{
  "num_hidden_layers": 9,
  "hidden_size": 320,
  "num_attention_heads": 5,
  "num_key_value_heads": 5,
  "head_dim": 64,
  "intermediate_size": 1280,
  "vocab_size": 8192,
  "hidden_act": "squared_relu",
  "norm": "rmsnorm",
  "norm_place": "pre",
  "norm_eps": 1e-06,
  "positions": "rope",
  "rope_theta": 1020.0,
  "rope_fraction": 0.5,
  "qk_norm": true,
  "attn_scale": 0.151,
  "bias": "none",
  "tie_word_embeddings": false,
  "parallel_block": false,
  "extras": ["local attention windows", "shifted keys", "a norm inside the MLP", "value embeddings", "hashed n-gram embeddings", "a smear gate", "an embedding shortcut", "learned residual scales", "skips across layers", "capped logits"],
  "init": "normal",
  "init_std_qkv": 0.0374,
  "init_std_o": 0.00882,
  "init_std_up": 0.0374,
  "init_std_down": 0.00441,
  "init_out_by_depth": true,
  "init_mimetic": 0.5,
  "optimizer": "cautious_adamw",
  "learning_rate": 0.00109,
  "lr_mult_up": 0.819,
  "beta1": 0.9,
  "beta2": 0.98,
  "lr_head": 0.00449,
  "warmup_steps": 381,
  "schedule": "wsd",
  "decay_fraction": 1.0,
  "decay_shape": "linear",
  "final_lr_fraction": 0.1,
  "batch_tokens": [32768, 65536, 131072],
  "max_seq_len": 2048,
  "doc_mask": true,
  "train_tokens": 556100000,
  "max_steps": 8851,
  "dataset": "wikipedia_en"
}
Each number is 500 + 40 x the weight over its row's rms, rounded and kept within 0 to 999. Layers, rows and columns count from 0. Numbers have three digits each. The size before them is the row's rms in percent of the matrix's.

# layer 5 MLP down (transposed), 1280x320, rms 0.0526, rows 387-430, columns 160-319
091:515462458425461499461436392496459528456460492450485543450440481532551490463474506492548527492508469563502556502490527520498464568546439478480539513469470494475504517492466440497539513490510456483481520523469449510464468511487523468467561494451568479505538527465402526468522558500479493472540458497552452490503480465433478465516496511400488442454453449487523513460597474511457502462514548606557544518512471501478522547528429489466512455454489516523490466526514484527466535511580546
100:536525494491430413431466484566467449574452521510480538569463444496530484505521481568513467472487542526515465457558420505491467466511546523498448577496467540574527514487436506541479468532556482526494488517516494503500463487567488459487487470446444550558489477447471471588489543585491487407496504555538498575526519543489476511519477520577526560513560556498503490515509467482544513497505486490515501508537558506568481607493524500515529541550591526486466536539493487432554413469543538
095:435551545496499586559459548411497481408548506479475512477570476470551475578552551502489481483494467506514480511544515555426553538526476557471495550498434595454454459474459516560475505505439459471488478492494463504478542498514547428493516469547417563547518488540478487464482500562541455388547525453470510489504514430462547486540582581454467529569536486548565539604490452514481476494503512475419529536486474462508522489527530463482383496552526458503571527503464481518496576486550507
100:511482523499559522446448466526471520536499473538535471522451458478493493491556486481525536414413443477460528504485526498479502450457447525489505451464501452445509462566467486559516423595502441406533533503489524434506547464516523418521493501483478548513457488473471535504491481482531589540478503577522560495539520482567480494390512542485494472407462464491492500505489502488457451473551415522482544512520480514427533510428492501521448523520444488539518456477486534468477416542478523
108:506495544505465518486476529488472516504478478551448542517502538477482437574519495549492515517474488541476471521388472488478533494589596462511477474499458553602448489499399497524489524595560568468471465514575492581503489533492485480417555435548582455506559530491501453523508492513560459461543496524443510504499524560533558533471539511516594463537522568499532480453569447484481543451503483497537460502497508514467532590433477456458504516502402504497508518466421519531439531507533529
105:539482524493485549481556450545533477544500556483484513473477522544513514483519515509464412547483500495532535406575506512484493487559510520516503499524457503425558468503483469490548519543452484500501500464501512557523572523536471524485591568484519407498433527477440555513500525509479486520507429484513452466465457475540458517486476508512414559426485476553468516483499376533499485510404538512455484543499507535444502552513532518484496493475561444536478563491469437552530489531495432
097:469475512513533543568520521538498459530511476606552475451496572479450512552538551500511482498451422515413457491552471516477600495587531567506421496496529457459455472432570498522527485412575471552494510473479511433505510488506458417545572480470465517449488549469510494447500561538525495515388553517522512583553525477519517522430581545525542479523463560499474507554440559485527479462516516478568493450493521500482445516559499495459496467529528385474515529419481528491501473415449501
093:557407559494454449538491513505511455539531492526563528527547536491509534444501507482511542487481485567480551462468491508463494474494511484490508493484517497533488483488503431489507478485552568546524499457527545484493448478477471483526530461518543507488499494491540456465443473523484586450458498567453451500505404540543412461449523562574495426497494454505478510488521530497511472424516464544520524520470484584528494530495486539539534468483459505511576530521446459500487470452507474
106:444492555469428539513486517441476487438489558494486491510522458495585499542514557492451518445505495461494498485489466587562369514452507482519529520520472473533429503460500513495493532510511424446514511447504554603440511534496508525489493592545550521467474518456539521529570502529553527508543479513491480497525491419506507503561482492507508513527482527532542463541494549528526522531548510532464561489475529489461492498470487485481489488460491492555459485500532460486512560485460510
102:601519479512555484546495537505433490466465473509491462485558410488500494395475458555497466527476469516459509422522460497542531486481492571503478481543476479465486501514503608421527483510468540435498456516476527486437486456477533554531489482405455495540426483505437497571507463531498524472534489517450512517437517463558452445466416449424431443500438423490573487472536550480494477447544526475470480560545419554502491484458546602550505520497520479519463475485517524463496463504417494
100:534473495491525485483483590464436534555423501424532552522470458476426489561478545476466532450494420506488513524560464470512534524484561451504475532501423456408452507477535534517470437474452489551521547501532530498512433481472522506474450507503493509546514558534533542490522491415484446510508503444479505517486606619550515512512497444521439470534441509418515508458453556453384453465484515522509528533525518464507461553523416534498476477495429464592514494512441524460472481492485481
097:521527512465524529508537496518526525471462530515551464518520519430549440437445491479521465446574506527567498479479490472478441512517489505417555497550438490539546541484527484468587366572558481529449449489452517531452547504490469487492523503540485488540462435471482499517504444514530516538471530478484550490552450512567514514514460469464445526538480426480518472589530464500473443531521405548503467480450473542500586585470607453538475475556431488524543492594430538436556505458533469
096:460518489505489562541547477557496500518537513502525505469526508500494546520463547503522475498467511539475452529519513480487493542527538506509488467492452497546509508503465463448531509488538481512534531507496569458493519556472512448521575540617528434525534482471489480514513545400454462499509550493481509498530474441504463514502529503457580495518434500427444515475434425437550480504498454542493469474542527469438443496467463533547411483421434492518505524524640532551489484468534466
100:416518494566577515388555475481428533499501428551526569539475523575542490512510448506510516524495468508490448496486460526529488508442511562506565451468541419508504497500497426502520504560554529530478483459481450537527483504459566403528541484465459463516570490482526548495469444467552521497396538492486481550492436475575539554498536503471567523475513471516466487523525508501466545508460503444456389475486529527504529498545524502484504442480520480466511472488497496519540533430519521
110:564513583515428443419518515447429492491505443505488523555562500514479463516538502477470540533480562432445502519560447530529511543481530509483474492479507485515495490489520439453477480456541520558518490485499473526544524452520581491493555528492389503458507499441481532524546433557443463433466491547466490569444582421481518475420552411551482440557466471453490491421419419593498467454484524520534509509518503513454422496453483470443504519495522464513544535471523518505428497499531477
092:547427419443451564492487529492567544468482493526473437435473555581522526513507519482489472510516554528556435561502570535483436572450550458446505531453534527484495432495497473556460533529423472545546452528556501554459543479475428501475522479534528534429495450425472501530478470449439547457449481485484481460520490521468516504466468503554492511486562461493583452521502512496567435440507535517448519514510519503568435534554498484556476484508478535484517494483505513472499501488519431
099:496532517557453456483546514541518413521491521516447524596522506455485518477553519520477548492491480569473493475502500577500486520478513477557467516503540473538423492547500450474541566552549578482528490530446457521541522436511451385489520507489432500527476512472432460551471517552531463538436466521413475470417469553521473497464499499495482497394566454527478533486562533557513461481511489449533533496434519566511562424545491475462519525486524520466501466480493473507479538407420512
098:610562497534484515431510480448498566578484518485477526454542505440548494577511426464463523527488516559523512485427564524489493405520514435541575512491503521503498448474452508498479553489507555486492502544445487532520478496497404410541527610446461434501538555471424488469484502466506576459445465535463489546537518530526531467501538458521474450486526566563467430504451591482553489519485487460539449513488531478527515515500470546509501493457505548529522501495553395432509542502503451
106:502557486476523460511498458555478522507476495552529525532478518478528503527542521499444506498474488488489515488474479518505511460424484590528451531555485472421553477512544524473456478495539515479464492501453443520560534538467466552435493494431542468543497529508514430484477515441558551496498494508471494461538499512428453529511434516518439508460515485504488473538549491458507523403482520459492562400482492475470442548475471523469526504528453528568542521492497472452463473516475476
097:453500485500551558519526500547451493502521500512552420466516527479544425489472417478556487534567474453528495500452480479480516513565486452522485508519497557428488470568544498496535455537460495403496414486521457528496499576459489568493509495470540515465498471463575440479533521495505446481492519488470474545558540495477534472545519540475472471588475471451495455469495465465467473518558446481441532520483524500445517452485512511499499479545566441416529448510550520423506430512435478
095:467560496504508470511519498485603546466507549567481497574507558534557491484540462457562469518454499478494478528471474426524444471429515415450506536534569542569576427520489528478504434549521485519496527429501429547545543500487499539479492543481495511544493468490558478455512489521487514540460537579509527532487526496488541503501465489477490552523493496525550443526506539582471442546560432438578500516442480541464545487529549514506436486565524471503428532534518459419592523472495521
101:410510522467549560513551547493491569520496503532480438540437541457538496371530498499483552494556534536500536443512499485489539476562481531491501476468486490440519480492505444507540515586460483438515543448467493402503570495469505523495443509489475496549449476502507512503467474531506561532475489506491501423515460535568507491471528549510438488471517519565506530558493528567520547516527500447431422532465487476501466498592548570527434490527428492507506536499485504447585540458523520
098:507486512507428454587446557528485535496531475490487515517500502528498490510507499481543497522561518576508567523508538535417501424454453403526481496514519546398480512540525456495408460520537517539598506513478523537509510485530474513435510568532495544500510501492495487516462485508496478489541529518515516487502487530522480441507519585496487503553511453445458568491535517473476518497484504488345536547450501397525552500535463509535504515516473510435450539448539534509478529556567437
099:548489526474537546464460549531458461522541524534500531476450540526523488437542523519545508512460498492552503476509533477527487464528562494490424551492492457519510470549536534539541568493455499494513495497467449465461471515492460490526476437490499507539445529540483476483503531524478541503509602524461500532540473513536527534488423545482532500502418477542465474504521522486530460525454525526498515552488490488543565502526450486544488481482491536416475500457498426414558467527456493
105:580527498448494477523507492491493457499513479502446444489461469449624502424575589564492492506526554517484511443472550455545534429549502504556409447524428480467572478496455467485536534516485561479534494546481486554494528493484517506503516461469527515462497509437484507507480498495471503587487530486500460461563541459571430436410541439500477501555423486467513469500498542534527506472492487421457485492501516480483473498524563486489562479552500486538429514461532504467540506418508487
086:572562492486572461488508560523536513477482524543538481459579480483557500484498479483456456502503524504452469522480471479531470473446498520540481521559443522537606494568532531505489586528526431480529434416466451537490443474509492497525472438512552496452499495428442556456512427589477462521521553515451540467536473538468532553472439413479476528492553513520509422491533379520543573522506495534540461482419525532448447509520552528461456585524515462483534456529410469486511403445450561
105:537472494521545497518515563551443431502512524554586538460499463460533477499520448556510538535443514513597509470481515535541524535488519509551451556488517499395520453502535547579513502555466540533515499500487466582533496537439510475451544486561504510525482489506472546506500503494506486482537486487488517526522471458484469413535513503440574537491490507531481457570517495433476550539413551580519468546491582525508508518518568553467466477515577522477506488533487546494492563494517465
111:447524517516480490533462539479529493509521505510486503563464544430534480570543449514473431497417467492527505481492522507568456528467461462494542450458459440504536536506499456498541496473610473473550470426385533491487417519442444497574457512475490462479515554522516523468453490507502482553487578498465522491492544431558556486511552486519542529548408471531567525545557519526538568510509533528459467452508552462466479579546437514529483518543516502475449528483559536513504579411482474
094:498469509534506485430499486526461503532518476492497519515546480527506544476553533567525529482471488512518428549528452504522484527488477489522534454495547502486556468471486540519480450541423485566543545428545535509507509527445638534534521553506505547510410509496532491516526546447482510548520473568507538519529535588551538506472530486563499452491543481537446500544448519443582463522481409535470511505426478489580512443524448483499488457464475503573529498540448480430568497574437503
101:469508418501505505446437513519497513532485508477484501470529504513488488498513530485456486505530545473453582532508529506540455567512489458496447546486494555496455460544529449567463536566465517522520495448554457480437479568516479532512510462398603469564432527572571497531511442582458503494443382505539502477478475497573500589474482491450443474497464467535485590498509527513525531445578554444439505500492462551575511446486484475484548416465502472476403591483515530469500449472421442
098:488477527488514478505566503543517536437537557484475543551520478488457514535545520512540442557537525495478525542462511462535450468550509477408522567516476547558486438576524495481547443513576562453513522482462443439508497540536475464416533501538416484556474550464538494523505442527559553500550454521425496459497447493479504418530508547534523507485397433505495518517477530503490459538487420479492531489453547467516495470556508486488494496543534484511510500506532513584545535439588520
092:494496439473548435503523490533545506477548553400480438522562501496534454468509498496516516465467563471542561400468470484520511553486591468502506514495492479533495485518500532507557497528504435497506438544429514513441540572547466510453506425509528482478531494538443442501495494540481508429513492571452541496479479543482462511544477499493506510546517471561564433503476444561452458462503465543463533543515499530543447454533487475492457556459509498479494534509452474504507546520514503
111:538522493506531468467480516426488574505490517554539515540485510454501533559578489435521501489498466509499487518538541463515458489468435528509523471502487436479441590397549439447457507486486489488605537477503441541512447503424535498523489454394505491488529418512516462520521522506528436444511575491561480513503464525486532490497590573431494444483457502551483532556524531422561507491485509512539455498513487520447553482502458482561516480487467507510466473455473505500501487522533516
100:478520519507577473548461481531464480507456563438448530549478441527520545494545542443485475463475465509470460454481497452523492494558487447505509472482467495507616561512491421562484492510547479487500493520439474505509449525413310540500458466460494460473493541540479566505610599515488538525458453415428455464544479538475504467495495497487485503449447506574485382487528466533529421546540565503501447494519437551487466505535486518481540489516480571467469477485517498517500497574521546
105:476451475483470450504556527459530486554470426522508502535518420461600557496525503507545547496454548501468481552518482540500511528443481529484500544501588499456481470485511537487560469509446492543504489486481536490505530530513538493495492458483558531484507537451501518448509493508566436461565502529529475456511510503485491479473549503526497413531559425526501540491454561540503502469496436469486492452553424525551488493470484537539437548511545506484448479503508477420492518520507524
111:544543530504451526574489485570617496494531479514469567517493480515442483521459491554519485448519501515468543497395506444520477494484486474499448526512522497439534506520503521448523525473569513522472525536537588508511517514492441434457495496498459516476575515480466444547461538527443517457507552502490518539457465505458475553509504524537518451530537538433522461505491430567511527593485461503468480429442449430459435541538523482448505443489434484444449545527476567530446500569539509
098:462556519463422555454585502413575550520561497432478455508477534487487493543514501567450532573453457488562482423488468514461513532485574478527513536475475471468531509527478489502480481491489435455506567454474532528491416491556532476463516545531500592481514494486500451516522486528493534522526501543496501581556516539452446490464468575488446517456484490468508478403525544487598490522563478507528549475483518578565430508501561418460502473480506497437490496524503495518454511436486537
109:430436424472485491522455536496416454539448467520500519421466549519535485520491468453461455488532515469546489393515536514416484501515571484513555523573476536512453522471482532550488462512473506411430452459494518523476522520512456512511527517518543458466500590470464506515481533473376457511459550460464554450500517451510526527455536455498535529509523568465445500519492540523534500616523555538522492500472551554512492509558513520487531491455449579488543518493417516506541481417534518
109:516535548462535479449522586519532479483588555520404553467476530535504530499495501509510544474461485525485520473422444519469489533494518465502489501413485503602482492538471506522540488575422548477481535484453398458507494495565531493453497497505481486515469454422467468439505529507408470477507535507468508460524500540488442513522425498532463481503542551566566491482540530472539482409578509423535536479491485478531518490475440557519518495503505492491403422507536464535519555457495469
106:526462526515509496531475515519547494464514563437466541454480616572455469449521405440526507539504424507552493472554466425498555502447461517512501521462564500474552581472525510521545449473464464489582527479472528448480510508484483506559530493539378490495473464504468454377519495538528468513478476521432449536522494448503495494436584544525545479435421441497511525512500464487532532476481448524479551472492532496456535535521496535539535480503478557447564527468489485553536436563446572
101:483522482516488592513516524526530584447517487578502448563465502511616482478463538489545451568533460482503534514554480425473457504521488500467524421428510586419481486538496465475527430459492434514463500568480488548483469493500462505459487521481485508461478503489567485566550540544511447555541541460485487523513484469478535541457525514492536501532444564501483488537502499454535473461555532469476484471433464474555463542545462493491489461462461466482481451567494526512539446500508473
097:495481435474534593516514497455446555478494545557467546474444556515555533465491472505528507489454532540508466530462512404471550523533533583514482385501444495509518487464526525470479500415493507481566438445530506507513531462553511464517508483524454532529478508549502466545573445509496479519483547447505492506566534493487513504560529483514470500428528515534501475549394497516477564554506477571452486451454476501512507477391504478508478484509479507475517497540494493511597537548527431
102:510437482522546504486529504514461486474485490526478485443509486462429448464481537509555543435478503455469428504515507500471490470467600525587459551541511489411436428506540418494515439574591448492512392513453560454499479488530459489501500478483481503469528514512534507500509514505495475511525551452568494469482618471544562492507472461556444533547462447524504517532463548520555452480449549448530508485526454478485497529535529571457490463495413500566573493522531556503524435511542499
103:479493454549483507443497462488435489472498485526519500496497518568467397538486570451486466429470462552442475522435448516475531538498521468491531572534563459478500466471577497457498478442496498440505384492488506466520490514398534509513523514497544444532455429502478485505510469513508446465461488483447519532494478506563521480475468426499484476530460425476481454486468536533514491486505504557419477508499488503545450572462467595565427484507421493513441556490544530497536511461535529
# layer 5 MLP up, 1280x320, rms 0.0475, rows 388-431, columns 160-319
105:523461490560478472417488537531502430501447474534510448527417564503541539516480471517519512495457447520510428545550473509507485482575495533498569444517444495513465529569473537432575476486479531440432528546526456458530480467413524464487507536469476574537463483511549556595505540447476552525558522516474511452447501487537584396461580449491471492484510520417531505556510547432487481485481515467484487519491478480553486479486553489511479512544509504535496388487500497543579424531435491
107:533566490471463498481393541464506543460575527541515460490476575515510511510530468513540474445522501517520491479524541516546518500509441351506569493538530509514521514510552555530520493487471510515508510544458480550448517477491421545512529457438541495498450535473549528432485478527575516512572581479504513505511465416468538399510521542517365551515498508526556484469529520517462468479535487508482536514515504494533429492536475529580568468471543474555516526425498477467539435526515543
103:488543454425512457514450501443481486520502440524470435542538481476532597486491536482528528482441457536491500543564506494509559517513531501488430515583663445496505517484472581533526547489489480475441502540568529454507514460528486565486442448423495465486507543473538479496477453527475527555495441546451518452480503484504476494418539524533483464488557547534468503439471521500519479472477498477514461542510543467434458392533534603530478475526439546555417478513477520486553498460528521
106:423475453520498486455495536512549470522453480526444529525522549544453473479499506509432526525501496489509522427490509485513532523545487544516464545499553456525506510483518473474452516553489506483400494544520501577517520501517477516505543461550514513519554534575457457520500476476456403507429486478525550493508539491520490501523511530492480522475554490543553438467468490551437473471401486504538487490432541479426515588534528470430521565580528452517503442530506546510512553466443563
102:511465542527458479385513530564531516527514486534491491555507496540482484574530574577560500460504450534478497499555515464542531465501526503499468455518521441509492485555544453481533499488511470533513473482554456503483583427466473562477442500451569460534511602449517470480578590495501494514471486483521463428454505415435469492506562479487444448487567517493539494528571508510455521456471591497477510502501519523493474517436478475508431569598495465541539541470526418490454502460476470
100:506480477479462469417531525475469550491531547490577501567512556546451487548461410496504513507498490462560489542573489486485519421487511508473513463470540455522460504533450526551526530504552537406496469494521565546550430478356458469471480486533512504483481519541532515570466460402521469533492572477483492520499409529525513474492516501428467494555462520486542493520500477481416476507472524485529521506586492496540520507462508513543422504502553479525471484523505384502449516505490447
095:489495504467497479482510505508559516433482419483501509534501531513547514507555489544569552549502399484435497546495537476492417491484547471499453529497544518568400532496514468490522504508468456418426545490461534466533484480477540470425576504490464486455459484509466483539573491527543441493484467446490514441496456502495525541461471508489501441541503538541538459507579581534495559506488429433516490523499541478528538438452489579491473505556522514542451454498466451560522516448468490
099:532551472486477517481512491549519496470472530553496442557450581577421405538513510554513487466499508454546536439527596462505497466516443479398523497472591466561472478478500516535510526518418478479448563434446508580488489481580435486467482526520547490508415511526522520467538473492543494510503435442457511524507480510511491405511472478556418495533475514438582467529510492512438480429460483527526545436461503562503529462460516478472589464483558472521531442517473458468623472437455461
092:491458539488463541499496497541574539546574517471448544500496538598466418481496432474452498526479493537527565535458526485471534461457461541551510433524516453514458473533513542533536492499441514506519476503492491547469448484536443483560477433470456495534426503563402531463537439410503483437500529467551476524546542429531474410538456436454463513466493520530486487551473518514482485501544529518517489491591480482494471422532506493512454533444506524537525440460417556515442519562424508
099:523489425450543563494509440476521550489526493422527423470486501500550500470470528519435477514482446443563473545474483520526496540543509488549525489554502515525457517567482523526487486473475544517480437541487518563450498469396486483470493522516474453462552556463559528510471450492474544481535584386480416530523497518521462462512521456493517523494481462454494548557463557550504554548443476508508463497454495505468435495438533458515526526467512544538520491446568466488636494566461436
100:487489434490553498499456482487489492566502483431503511539495468515537511525516551414415573529573432499488503494456493490552530527499515498521493480501565465534470476516542561414570548483485425529471508480578477495562468472518580505553455450524508509478561489519541508463445571458449519526458468512535569439554514502554488478508525442537458524501528516453562471454499514513458461478540569445514424551450523490519460475468443543480485508480528512562478466465452505470496471497511549
098:424512563494517436441458507426604500440538477472497472498551510483502496523520456535538571493494540449421504477486512513534489456515509515418540495494478513545503489537538537496501536508511477502406416510478523525517562489500525567502539541461478542510463467470447561542543549527495474505457570515451426533456463420421444524501436540473500592536502542515527485480500644480488503517475535480488556518590562571465478502507542483549492478510540488490468413486462468565516488460469485
091:547588509517507494472493532555480381494438448487444525544487472425474445437456490436486482493545499441459515529518545473503425427597397488526524478511486511536523556519515476522453509523489459422530541451536455551447483482589482491608518417572490549522508456513443430466512538485459553471456437443539526515460491525540491463459501490479485442417509462473475451519550522481487488435513555487543510581528491473457539481502515481450546485516509477523467471486498494502551441554437577
105:528511482469517450432520495485506516476528483506441482462510578583475457479557480486546543500539495483505522469442490606535539478425479462435493529525541411515440531505523466541526559539446587498459497566487539547414510415528524498454520505469507471483493510523498468504542531506462457540531479482457489446503543511511507461380506467494471505529444532508551427452476475491525481380464467486504564570523489485430490474537513498459501555518424472512504524474472476480474518535503446
097:466625458523566500502486538560467494528497484435506536400588457505515517479480453444445515497468487517433545449476466470515528486461476429533538543528481477548481519546526544455504510480537529433539498494528549530422478497538481521600491481494503507495490538496489497539490568494526495574561594433540472522520466486491496500485454518579476526538536516504485507490524502462503432411542493483442557519490490471473503409493421497468509490458441486613556452471461504487505440484532568
092:458508515585535552485441429482472548509510414543548485457528480498521521513464480454526492579432532566461529467532500481487511495497533489493460447500514460510460514554531516479549474548535494540526505502539541445563427513481482518522598558523479552482497533495489514476456532374523586498464499507473495514561486584432555491405514520525491473578519499469504513539550501520474503472487474427534450504427532431475494416470472521455512497505552504497564487479417449543484499420421544
105:495511559527493505415497405618535573564434497499520458513474504439524414547573454478471540439526481518514476510513590501481470392491490429542569474495491467524461506500438495530525544555487490492504540554406503473532486497484530481558546476524488490538462498479486448548514520431486542489497531475462558540564513537533542470494507533526491545507485507507506393497506566436485494529510514519549491503514486446482509517452493528530545504463516515557534403529477464541619469533508502
107:533557483464472469563469437560477519516433495463564410523496506537511491505488434531469582466574439544503511552538590584501498478499468521468491504523479456492501475552521471499510540499572553473499454502533476496441535506471503559508500442450546476485459522504482465486486517468462571513500461454492482544552442546456473461502488455599502494511468516530468523532527504535484584416528496518512485509534483462499509505493479504434564496519531556515450495465531472529429443538478536
103:447417435422530485551428377513496540428542508473480505465501519519563485466492513444551533456527470488572486488533519589482527491503431514526491394527555532478485524462449553550525471522465497471444482463517495541441546421459554555524489378477494509561508531493527514463504456489527463496499413485577496501503513475448467481508516499520442471466509482508487460517543466515514515498477497493488512493511476458482507508513464498462469549498506524481479462541501491550515469568405582
102:434512492459574453510457485516529545452449500443517432500476506514506494517531473529511488534573413484557527552513528565593498476478423468488593474496483513532482538441561485464535501517479486503473478504477478569433505421462525489456579462453508464567502446541500540505495518468520526504536499478475485427513547457500467476458519540549535442469508510509523486492465500521466613487520532527524550535437507483440506512505427586461631499527511482512462494464498508438504461468500451
093:505503519495528491397447480494534502507575413525523499563537522450520420518520525457456529516476469548468497558521566456461482472549462531472538442467503458556413565498470506477496533504529467512435542506541452474575458492498498575508476479498472596496524565500499474479452507439511524534497471463507407484422502582431523466489509476533492525496525504421557458533595533593414569437489563531526463458521472485491518478521474491537475515496493488532513433470437478568476481551551535
098:464500432451566485446503545514572458520504443490564482442567556495513499533518470511486612538461394490482475438530559483545495444433480422470478469491474461486538477459473521480556527521505539522507507559511507520524586513500484564498498505506448504418487498589506464461536499463513544514508459452513538531433461487480504551482552515466519528579490555516566431519533590532530419498447511516445399557445500503523474519489536430537470513539530505594487508550515457498530517463436513
104:562502548519485496435516486491516547586562442425441435557542488550456500464538524462466528491524500545559520509509522562451515498500483476516504461570519449493450488481578534464525480491504554469508524513529523538477603504527531550495474437456585485540507563429578432507487524534479487515492431484478402514518563533499470498437469475516446553541521520463497404481566495588506517467518499515569454484508484534451487520526397436474510477488473605528547474478480473516567512517499498
102:535520465505494461496498531578510502509483475562427510477598576486521488450436476433510530528499421417492457480527566501526497516464470481447459518514495460554489439511527522505488442491500494475457518561509493507491512515518467511476522457425492538546494484553588505462477501492501552542437498480536474375487473451511519477502570493543459469481519516443510497490474494530531520438478493513510458567532561496456433514403457558615509489496528570541473415511489407597548449465491521
110:475448503515565460465461447509487452448446522511492543545514533468456480550522449563530531485531491477581477438536541516489637529545530461476480469537542491542525464456478499518541450499465525468507532480509492573450580506453501528476462494415470479504463561467558539472531506480471514556560491475476535509541488490546449505471534536563446557472541502472560449442501479512478452489503605516474552526580506490488510446411476428413566502497603522463460440541490493478519457452469470
103:453558490468547463444490497558479507549507485444477557507552468506459446498462503434515492511510504471536519491523552548485553520485418430584453493518516510501506483489571415579462497563495581514470457495567535541474482480502514501463418444471522520522490562536602575594553506495536458534490493500529477468554471550495532446482480524538492478522536514478539497500557480516484527515506511464491530509514499460472493496544437459554573498510485457502507523515512452495510468465488490
098:457544505447498446517482466501464525529502504509443472556438505451509478526561478515485570425446454488566530531484529500495524481480426546487462429550500458549499498462455468493453505605485509496554501538426499559448498522482439507516481516440494499422401476507493354511501481467469462479556479521422427500503476518516443524450483512574463515499471542545505470506535514501457559454506474485508417486468554489437489473516545451490497514471444444553446491459510532483592491519448510
096:586492454518602420478466461490579517480484510508495540507506468455489456525479513490541470498511457483494531530519550485543528528479518489527520474488456470496540489477500406463461479504465573432426503505450467541496553493463519511495463473465508494418445490497437569538539481492531557472479530451459541452525482455464522478509510535483431517495488541501538484531544582438411569463368534567484462526554516468452465536478408518482503505521576511494511522476553537531503486467477498
094:499501464551515456527497477525509494468531526525417528472512485528527500511453469505538459404435489517523524523508447495520467369475522519477477500504480536526496499504489496486546587527454531390448523494481506524555465450535518483474487520547584530494485499528508526470558513520520529485472536405509521572514449531469463480510453487506492487543490485549520479591571499574519459486487546506485428481507515433478464533495455533510533512528524498597461456501436525498600501501463503
101:527546550450508562458448461531489507502496518479484501532499519530527519519449477453467514390587561512515553458558531498473482467454533496517471532541543416495510529520511540569529554498446408483488473512511534488509504459510460509472506504504568495432410461519508486474550576499461504489464546488508497466559444496425587539499457426477509429495518564564472467523455510445507493481517503614492491460489515460476494431459514529521491542468445508448471553498502526533444398550502523
099:495577504525511528455457497554460470482506522500533495548498473541478483478545535434596464472547463574498491544583568508470578387514441508527502436532468493499449521440529572560423486449532603501494584471529556485567539478364503586504519502525516487510524461463502533524447542442526505560483477442532454507483512501494486447514497532602522461507463485459504535531513549491481555470523566498463495469480530500458524470479459521484511488436499474506516486442501522581483445511434467
095:498503476425472533504462491506497462447553425499394480476460478506494493514467476536572500468548464544475445506534476507468471457532453444495469504481508475574452492539531502483465580477549495490422511524480528477490539524504538510603562514481473531511471526468496484419520506507466556541411507495531511504475529457473446444459521459463478515506612519557496524477534525468479561424484601535536565502488483482446508510482492495529530538527482458576525465517517503541496490514540509
095:476565467478475400538461470470498549496531443479459501528486515566520494478582534549508477498549540489531477467450604464534517482518546443481489546523467457552494509519537537503529493521500457486477425639496498546515493464415515460493506529444468480503508514529441543473515569483526519546507473452424485548470564466535481493461490499507461532509529502540519391547555505499526566466512548515616414467514552539550457504487505484523537451520523548468517544442523433482524513491448491
107:501457462442528554504513390496540500507405506484465465487507511482567530451531544509489490543567516454459514470499568529500517523465495470504546461535541479525476498519504487448539492620456503547492460498438514492415464506472516499457481406569536542503469547544540487462525491513568488513528433485447512438454542481511494527508471476534463558578506512420488386503507490494452494422453498534615611564573550487456558498499432544529506517533530489484517499560498527476504564560402442
108:523565456459502467505533466556597493558475468469495456536563478525494542456517550519491595492518454510455417497509591468547474433455465529502530446524455518487506418484519479447566507524497518533521534528504550456438439547454431438557518495528544507511555527527491498519407533410420562529494455526529488492526513465496563468505522526497526510555517590466523441453483467483435529537475516475500540498448504485464482496515528477509510531535504546558524540521530539465515556602534503
106:522497516493538527529508437503555413400442492495432421529499493471539437498469509416464476507521540448461482452562594552492481440536484465479509567526553515526499580469568548530485538550520540530443464476485493515473483492503467449446519492511519477500473559515524507464515535532472514529501543409538537485542557440471525485450442519519488555427457516483577433428545584505510510400530551486528519468608483521508483536466518550488550484426551548449507512486487441559471436401513555
107:547439516445548433468521494602467476514456456512486530484476506497511540466424561494537534560537477517544459446485551563486506479539498463445503469509490556525446484474589506498460511468463511412546513518546578489466510440464535540532518522477521506510451433536512452539437485465426486479503438431535542517458536538484524467427507412517437475554515540463592473523553463498495470423515520498511521545533513452526500471510489559549572492495511518499545514496476494525550466484486564
098:455520542469569465537424463530488483492459470506548515498457469544462484481552503500581555547444473556505470490516531529494485505534476454505515544594481529502458502471544525512507569523506525511514495433449598507496496493479525488450557504531530513451454505494501460515461451469474495527592444470509465527543504486518535393397541497568507490495479554521556512513442569540451590411520529544496472581476512510484521464574526519453525562489443525567524495499515517591525503471470459
109:558492526461440412456526558520480498459484485468505494500510504443484419501483468508575499485482501533508511522467460521525559524489433528458496487536552485551486509515559472474504461518572466487528595541466488457448537477443484467639496467529511467550494507463498504459492587424586460476501586488529495495541521495448539511456544446428444464500539538513457540507586541572464518513483519524556487542526459481494565458489502515527556535515529521528538492496513441506544515519470507
102:502560485474568555478504508537533468482466447550456517571494481569552513488483549492478484554529438497430516489487519537538528445429471548494527483520523472492525445495487533444584494538526509499464529510403472471495504458480463449533463575494553539447512488519485477448478500507439550572433547520507510455503475478518486482450475506504401457566495511533516442484481550546529460503469532529512483441419501494487501467513441519475535469541460528530416451546463496477528506478547526
091:538465424492601504495474532480581486493469517425464489450522607507473496474455469545538583523506506489456496519489503533563491516465509493459505519481481484558531512516469557554623559510469483438547531487530525534444523417473437511484512479512628487539543554484477514501533484476483487465431511425503483442494573480499516552500533492475530554468532549461567482546477447464537541465420501470482506535446565455542471450462452523502468567435474495466516484543494417490545563477480534
102:519466575514505441499487416560537497513482555520433458488417556450452553528490513482516554444530510493429427492505527549436600441468502526535490538537521473482463569554471485567459474547537513532449437505529510451467462492451531472520467537435585536533567524536579421431527523467515469513513495482500533474484508480474576494467478532429471495492531529468507432538480484434514522482557472488536490537497525457472542553449567506482524452423537565559554531547463440473471515526459503
097:504472473509552515520474429473509470456477510496406456439471493575466480523461472458492522496479472514589545478531415544611508598482550492537511535531502496490520446420535488600549580573487500505474463557483499504478518512476485523530553465519510563444467514487536487509544505463469566491622471503493510493450525489470489560533389493481506550536603468487542486439491486509535434521439470521506623541556600402540536515456523511444533515531532580461502456530459467537506470486449527
108:505534447503485459494446413495489505479429518428493501572491561492561477477477489533467546569524430542509433522453488505535544512507447392537487518497503536478473493478534507401573534507462562410481447510508477540458548498488482547467484448406474447489481480483458498445506503480550509494464529495473496428441546461458539496444545526535434499495517524422574457511549465484459516465472499427505570551538522452496563502492428534483461497488526499505510456487529504535508500492520474